{"d_model": 256, "n_kv_head": 4, "norm": "rmsnorm", "norm_place": "pre", "positions": "rope", "rope_fraction": 1.0, "attn_scale": 0.177, "parallel_block": false, "init": "orth", "init_std_up": 0.0312, "optimizer": "muon", "batch_tokens": 131072, "seq_len": 256, "doc_mask": true, "dataset": "wikipedia_en"}
Each number is 500 + 40 x the weight over its row's rms, rounded and kept within 0 to 999. Layers, rows and columns count from 0. Numbers have three digits each. The size before them is the row's rms in percent of the matrix's.

# layer 8 attention output (transposed), 256x256, rms 0.366, rows 220-223,252-255, columns 0-63
100:461532433493509417526534505536511455467475466489519493463517461490535500571500568460539547532407537523533531498495477578548507482487479545499513499500515509547572492480474525489558514513534505
098:523479507530497512542522468420503521481490475546536590522530551493483547539488513502499502528514494478492530446420522495514514473485497493502482521559532487504446504500522523501508479503511489
102:507517453524490505473494456510494528560508487475454574520477493443549510567489478475452507517501530486559496502450504451494487546457469542461491528468495426433546522527470491435498533518505414
095:490575480524458466468500526515505434548539517467463503470516513479432425447504525545516589509582479573584530472428518415516444476529508543527487535443434546487563502480535454517493444485541489
106:462462521579526565536513474439513550533457526496492455473491489490444528432494477564422424462530449510391511503489497444524538506527512512456506506490498530524501494469536510487518466456445474
104:416518513453563483457506472470607541491531510535463472531445483490506452485523480519424501500439509474421497522501597485540453500513493513503488504480490457474538522478492486542502448458444563
114:521610515518488453537461580510533546512514488470496487504498505495532497442474521554576524528514479498513579422461496587526509533510473476512463552528478565488477521460491520469446445458512509
106:523521445485515452520488471452548561418475477531462471534461468551495535441511504471491501427451496426487497507432511484491500504456449477450551519538510481526538518444441501519473461502470565
# layer 8 attention value, 128x256, rms 0.136, rows 125-127, columns 0-63
097:445540547430502516465483520435526525477481522419530504427446528524518456426431441550552511482452513569544472479424500571524541535515493454442577484480509468525521493468494546507419508552579542
108:561468521523531509477532492452522491486495426489544455514515478517421511424514518468497505563545494497427519499547453513586446497541496476459462538472512553510450512571530483508534571494479497
098:483542520501548583557466575514498563551506438486487418486519440544461537467503485553449473540460494480498486553492463451456605499423454449414491425461459433466491513461505542511497467442491505
# layer 8 MLP gate, 896x256, rms 0.154, rows 0-29, columns 0-63
105:506492477488523532500547436456504509540532463462526472506452512502435463538567477458491536547520542428537540440528466502434557495450513491454430528473512497516560479531520526564460517529574487
083:473543464554532522431453451527507500497512563472514517440549525502488527517552518449488532577537514536485451531619569507487595486529484460459554472484494498547580540516480499501476536518487462
100:466440409494554500470476502467415486527521488479503526519488480560567535447564509508464447563502534486525492500566540504499545476529526552525520438491488559480461445584503589523514578523482462
102:514545550549466499452473486523518568545505477503556510435390527482457471492460453522488463556550423485476452500559536546434472501492499482497514526442494530460493443463544471539507478439514508
104:535486443558511540468468511437469553525524515514443540465514526439521442500510479521481500522399466536458595536497580506450521478487467504441512596494515570516482536432561451544447465500527504
067:526427460508482502514520547561435497539553600539545549351474537527482532461520504447463424468515456488484488514405490424522461560510505559503503536512489583560510540601505504444539542559469459
093:415520524467502457526486524455466501496530491476509508455492463488485472542412466456522584486461498428451519498505485519526528511539477439561529551481501521478488500564475494484535464500559521
074:527534550443560523515461435529523453479582423476462523498461574513448515500514483521467502546513521500489473557538487468475522449503511490468544392526531444503545601495570559508562539508463533
099:490493496529546381456513504511472537462484501546471460499468573567543542490546508477488481456488537505572506562451531526448545494579485482486514465509452520490549515451471487546477531483519505
105:504510522488398549594481476520480523568472409438475502567546472536532471506568502591463454498479473435552459487586476502455495441516513447534457540521561533477443505497531492542484498489499492
085:493444536434583540476517450481538562456494515486504496510563514464436480478465451502456450564498490572503462558497515507541539458535461496514511505438519494561619539401555512381488527470526480
096:497488492539534493590478566495501563512464482414462467476485477528542530546421526446557529597559534486449474512472556449519535551502520494522455541458516534582575459486511545479478451451525566
088:479531512441509472482464538463500434500413508425475520546491523455564533472488450494538490561553551499511586495516594451477470500541530480511404520478431390479529506502472461477505467520500518
107:471456458461535491462542493527518494480460506458480512474520501495521523452439491484441517536431574426474525539579548497475488418543552469506545511431482430483509521472495427517508573548435427
110:401471573572502476468466465507457477488482441492548461545441598420485481478569550489537527419488550435531572516485484517556588476497545460443455494456517478463567514507538527518506441538526496
091:588576521545483517502484520492494464512515480531513528456506488469469509444523496468513538522470507537438445455555548486451498512539472426493628524500508451490510571465502505395518468514506525
099:467442545452471504473466501563399450552465535510510449446485503467457435555489519475562498484512534459550447567531464507467531490443543509499528493507473527498593488490486480471496436430511408
085:463490445452484518533513498533548521486545543482538384557460462533460552522455587559480476367563442481487548593515571502495524491398493459502556464511465562476534505459508458463518468458507593
104:497456490459530511589486475467447487459493527409486400519475484540460541506466578532490521482497438564497589477544501511556445399526532542489540488553510469505535416439491521570476476503492491
105:513471462471505470484501560534529478496486508401479582457510537461481523453514542498484548454442481530460543548505453496457532491454576522476514462457500558516490601554477539501456514500587461
096:544383503533448572493428522461495533469481499535470481460511570484514509530471497513533515543468567521456512531448495533526529471469522547494496447460528597489523502521574575509459504519512453
091:519511505523502457458491540462480450498431479522548453436472510491486413523482501452513497511472510501536490526473480491545557482444382538497519588461482504488439563542482430450527550584480463
114:456573526482470439524441504424541515557482495471524587486500557484524453534575540514488528538536486394464502509494478476469544537468474510515552538466438485513452481550485499453462491543493554
099:533469464517492466531541535514481534518506537489432566549497536562505561456485507493542487598532475521383467452508533547551459518467500437505519632523509489515421588509446512518439497491534492
101:488601414542558445466498419561511474465577447584440490530584609547498562489506560480524491525555519546461519477452506467477503468529563557425543542474513490554546533520576581552512476535512511
086:376578546466503471491496579532421479541495546489556436538525480491487519502433495594492507470486537495384411482512455441514491437453511524572520508505465465554500506482518552617517514444380489
098:516549535521498493435541507452540520468499492496477508533452434563515535479542483513537508513564482409470542491537522546503562471446387496579499530522468507529514487552481472559513500442513509
100:562490609402473503538585513575462513527528500519491513437525453516506512536500544482576561532488489512497439466535540434467455516479467496469461526483529456493548454601504558455534508501564474
103:539557496536471495513471523477455474472513554529494489565406538522505481560530478505473558478469476416457497476474558529459550490463511459492495512460465515485515460503521468499518502525454460
107:506459500467461459564525562504493465464491504543488513487460427434517572501492525458549476473480520486457527471500548538471542530513499487545498473456486539488522544443502448472431556503507458
# layer 8 MLP up, 896x256, rms 0.15, rows 0-29, columns 0-63
109:538418496488484464515539586512446399480523477559460465554463449487458417480528549477523454489475490541488501524444481534572505434520499463470537503515462464496486502516586483512518512466513556
084:497478529533503526595543518480480532460525496485480439586458589484521476500533534598559492468520439505553455434396480537454381505439439493479437534522491420457565461483553453490454528484526587
098:516484496566438415478496525556554542517402476453498495433529422513531472534526438500464509448462471519512566527421502429478478489484528473450574497574535479460547483540446538476490507478503522
101:529550470450496558555541467553493466549523517463542522504539520425475543487473518492525459522516444509522438525535460551520449583491497517525489483555524579507436544528502559446417435554550529
101:496519520452534487491524500526526440495415451531542555518552494472488445492431505550431526517453531544573568547521490542529438477484495466497545432558523476496483516519445585466549503472509461
067:546512479542539528479475497450513505477482392521474511522546515494502462519489501513509607476500499442502529480474515521514573519494527557566509427485490483460487472476464526539453602467510455
095:445594480530475521525476533514458521507522474592501513532490496497511474474465542470547491558475517454510558439510474463530485546470475483561533448454516507559483607547463545434599429532618530
074:510522600485461518447448509554479537519515458516518513510518493528446523457488501501490481502394569507486474386482559601480555507533489528472491478430505520480502506444527439409539472464519545
099:509495446429498477461476474547585549521495444472588584475455509459559544546456469450531512492504507537496503584507477522422470549514468467468499443420468535495492481506450590460436493566439475
103:474487424476502464473496547542485397468457502545521547458459457568517467468522504472468458465495493479522509508529538517561439446444544507435485453410475535464570461488549511460455474474495540
086:518473518504501479522477534544491491508568412480457512503474538530427516551537506494459561468484542537559472452513533486520486566466524457542508494536452517486453553507478505484534498521520476
100:526456497490449487490556602524445547522447491517526501579495477516456530489450537528477485538508470454482468511545476489503420466493617535545533513494468492541469512428485541518476544561504477
092:575548485477475485505502504594520504544511464455504495445434474545464558527540501529544587469516516498452423529548475507471480454519542427503470481461537514502492578466517476486519600450536448
104:500460505508433481510532497594453489503531540533545444481464542495468551566494462469479475556437554516476524483488531483452450475533500483499521499432524459516608525529484556437531410459578465
106:512436545493503534496489533499458383593582535524513480434524484541513487550483538540485422476479542503474477541564509542469513546498421506473507557528454514495556487604415454538520501562521487
092:485499453507485486530499467542521456478490527437475517480464452482589480477453433548431567461500539472516507554522528483507510558496450514452512487503517445582552470531557558520439451467508442
094:513480499455485485500497534524585523610543499478514511524491537517564474482454537536519542513454491516522574468449473462492512541550553491524472511503544491510446566458465532567548482454544505
091:568492481544530536507576495521513518558505507510446530406423464413524518491502481388451514486459570527438482534485519519529530489532508527477499509537476445482555565512501537536580528476522453
103:505528403493489410448513525486520477501484551473470555520500522509478534472509485511506553520536493514529496439536526449480483533495530398501492491516448512518517500558484523522554491464507405
106:527487473497518462480546622492488470502545478521490498517486556463482483531545477540466528511467537530564524514494527474515474498384515565440497532509501465569564551505486537557597488481465457
094:513502511445506575457471520528420535581616474476474506439440467537500594489543494499492515480525496491502505509533509470488489552415427465454548539536492620467549496483511479486513478476481433
098:535454468562508536560534434479477489467482507530524467439480453532558493428526512447523562503563475531495519477484443489518489427536560512476472513509426519533482503481568568486541433488439534
107:516561477507503484559495545524577474508448511455524572465504488433495481564509525539500446484543489575479520566446591412465570494483462495566571506447462498525465483504507537498408541505529434
100:566580503498520565523421471438537427535523510473451523513505471461522416480531511514559513571567554535577491536511451557568456502512478538538498503497484539502545424436533492464511561545515496
107:473488483465518505520570553462507448446491492466530478542572569516525483479499530438589546501523480496487517522499442489498482445528465420471514522470488473461527448478519421566484482468430474
090:470568424504482522473500534516497531499471502418517503547469500487521527515488495496477543533471463568403535537505564427557461506421572447574516501593523476491468484510542480550418528461489426
099:523574503409471450512509462527449431497493485528431551501466547464481474482444542472510490500466486577506518470511578531579508461452538509464478553452509536413509529535449439519501435565515493
097:548555521532485540501475485465544480530517452444512533481429439445509409531520504519469465504537532505481471495518548427512481524568483496471579553516490528505509472442543551486498557414505488
103:466476459506505514457569510491534472525494518520451438502466452434504516494516504480493499551467494554455481430500481519514515507538490539549447499526509525524478500476475508496515537523487495
101:488527426510427484444398497437550491517466524487535605465488534455425477522465504495510480548519478482489492484583521534496524487514476545540492425464545487524474652519530491541446513502500541
# layer 8 MLP down (transposed), 896x256, rms 0.0792, rows 0-28, columns 0-63
103:529550502522562438522563466494535456520548492459440579460503563524499543499475450529501534491568523468418569496582513485503448492504504569555512494461506476512595485490464563587475500501430425
087:495450503559458494441472453500518518465548478504560508507521561607463454456558558471500526550536548567512453503499502526525507548503530508594498525470434574471529487518511503488547443513457510
099:580545490472432528491508489539521453493492482436564476470506539442476487502430457496537524479543532407568471508474460442458501526440434496422447495501513511566531526534430523363482506468534552
102:459464469462481470507563481506518471538435463447557526492517467443459492483608516572543428496457531496492571501519475468502478484539475458450452467460586491537491508397501459549558558537505569
105:497548516515512481579449527465491492506430426509491438564527490506390497519493550455458520482507514472513511496559500534494484521503489506456522552482540542464461533465425538474460525542437534
073:503399485417576525523501577535487470508536543536424575418447491480485520506525606468520509541512476498490547503435500495461541434490407469543509535473406510559483496474571490431571476507478488
096:547482512478478398528558671459489503501427519484515479516499523454443531459445497501473524474475462419545463438507476492558498458590496550483494489542512478518524556534524530478539462553508477
078:511577522438532499502450527518508498593522418532519536565492439489514461551450443495473542458577533501520475561451527531454478504557529504541462545462549480507529536540543499545487567479441491
099:557543434505446530473514512493472498555533498482463541533571469541466520483539480538483530414523456501504476442425493482503484517535453457528522535448513484546543466540422533476516563509473475
105:479461419484517438444480526502549474481434478498522531458440515439509535524484562410536430474469531486540528511474556507491473491545508484386487542448492534557515520542503418472470484456497569
088:503461499533492514544444484461463593466475528483460532537471579536476464490413492506453491551445496528468492474530529485539524430507495542482475546515488484473536453510485473506553485490543554
102:501510481528508498503450410483513538496513552569486511565459484512505515528527471510473495589499477534467521438544526517574542581523540481512509503500494499584485513528495530508449479502512476
090:483511433509525413488448484495476541528535431503507558534460534417540535526458471437405515458437465489538481487547613592413441526531512555592467509518465582563512477560471542473502492489446520
107:571506409561449442480585477510475488475477453537505501479531416431540466524542480456482460435540438481461517509563491569509514458493486423550497533539541508515538502430499501486478512548494520
109:516470511486491444476529515517492559472545507535514513513524443551481487477550490487505415495498528492493481515510452466501473499542491495480497507517482471455628507568498458507551444502526498
098:533485515574530503502502455500562541459509402566488551461543475533434493488532503490510504586527561495430434520517467500530528422565514497501568509529506492579544577435462466511530475506523459
099:500510509501563463497519524509477470464485532491575478499513480468524509468519479498534509559455521557545471419498500472507441500440475497397446496439515474499460508415496555470532482515505514
094:513432591527460534494545496503465507476525518462487620512523513482460519543502463529435493514515508558511562463508503470524439478510504438472443462459501457492444503519432440534517442560534505
102:517524556535441593423446488547477522473466496529453525456512488498528418497496454535532493517555513516506555497480478454538560521525538465443535475495540564474491527605508534459445518537493463
100:406490554523538468493444482487459528516555483479482546486543529511494461456492469528554509498552471493532573438526546399541515431492549519452525470511524470506502386489497459510587424516501516
096:486465494493538432520495450499491496520510522491462490463586512572506545511544490501423490485472533550576523483506505463516446445503490462609511523503479500518510523569483483598516465568465542
096:508493481563567490596414546486575528493505449472538519459473422475497534625494514501481444567463504506491509574521525449487502517536551575502519509510534457471563502465510443462474534513525508
112:435521454455522455539526504512436442458522491499515521513498549480494453436502506502479515514533499497459514520467507475522490434562505520531415442449469532573515537521496522461492434484518513
099:463464564427547536493501504453410493480475481493535478491587533511498512465438479482476540530432461467555468527503470475534464507490553417477494524470511579494455468451479503523510460525446578
104:537439483472410494553490564495494489447482567481475458521546512517410531499538451504477476484455462501513493507548463466501516482504535497504508450469510431559501482382484525505461447512502522
089:451542550503451553526552544537418486524470502515563469575484460443497555439542481483497547529423522480480462559515505565496458501484538535481571487510480552462523499428520461447486497478470508
096:432516495496480590513454620434515442493507517503476564527443447544572471536501462494492515516575423480480500509531513525436481508472570506524480508428459412523541481577508473445549484506452453
099:476509508507576469483503460417489538535536602471493501510535545459536496392526521564512451538582492489486556526537498544502447482544526515482557496541488494539504474513514401507500480468464536
099:468484478521562490517484457506588497472604416490524471492473576456540520462501532495564502420491468558574540518559475499446481470511483485585502594576552538466524501457494481444475495435488506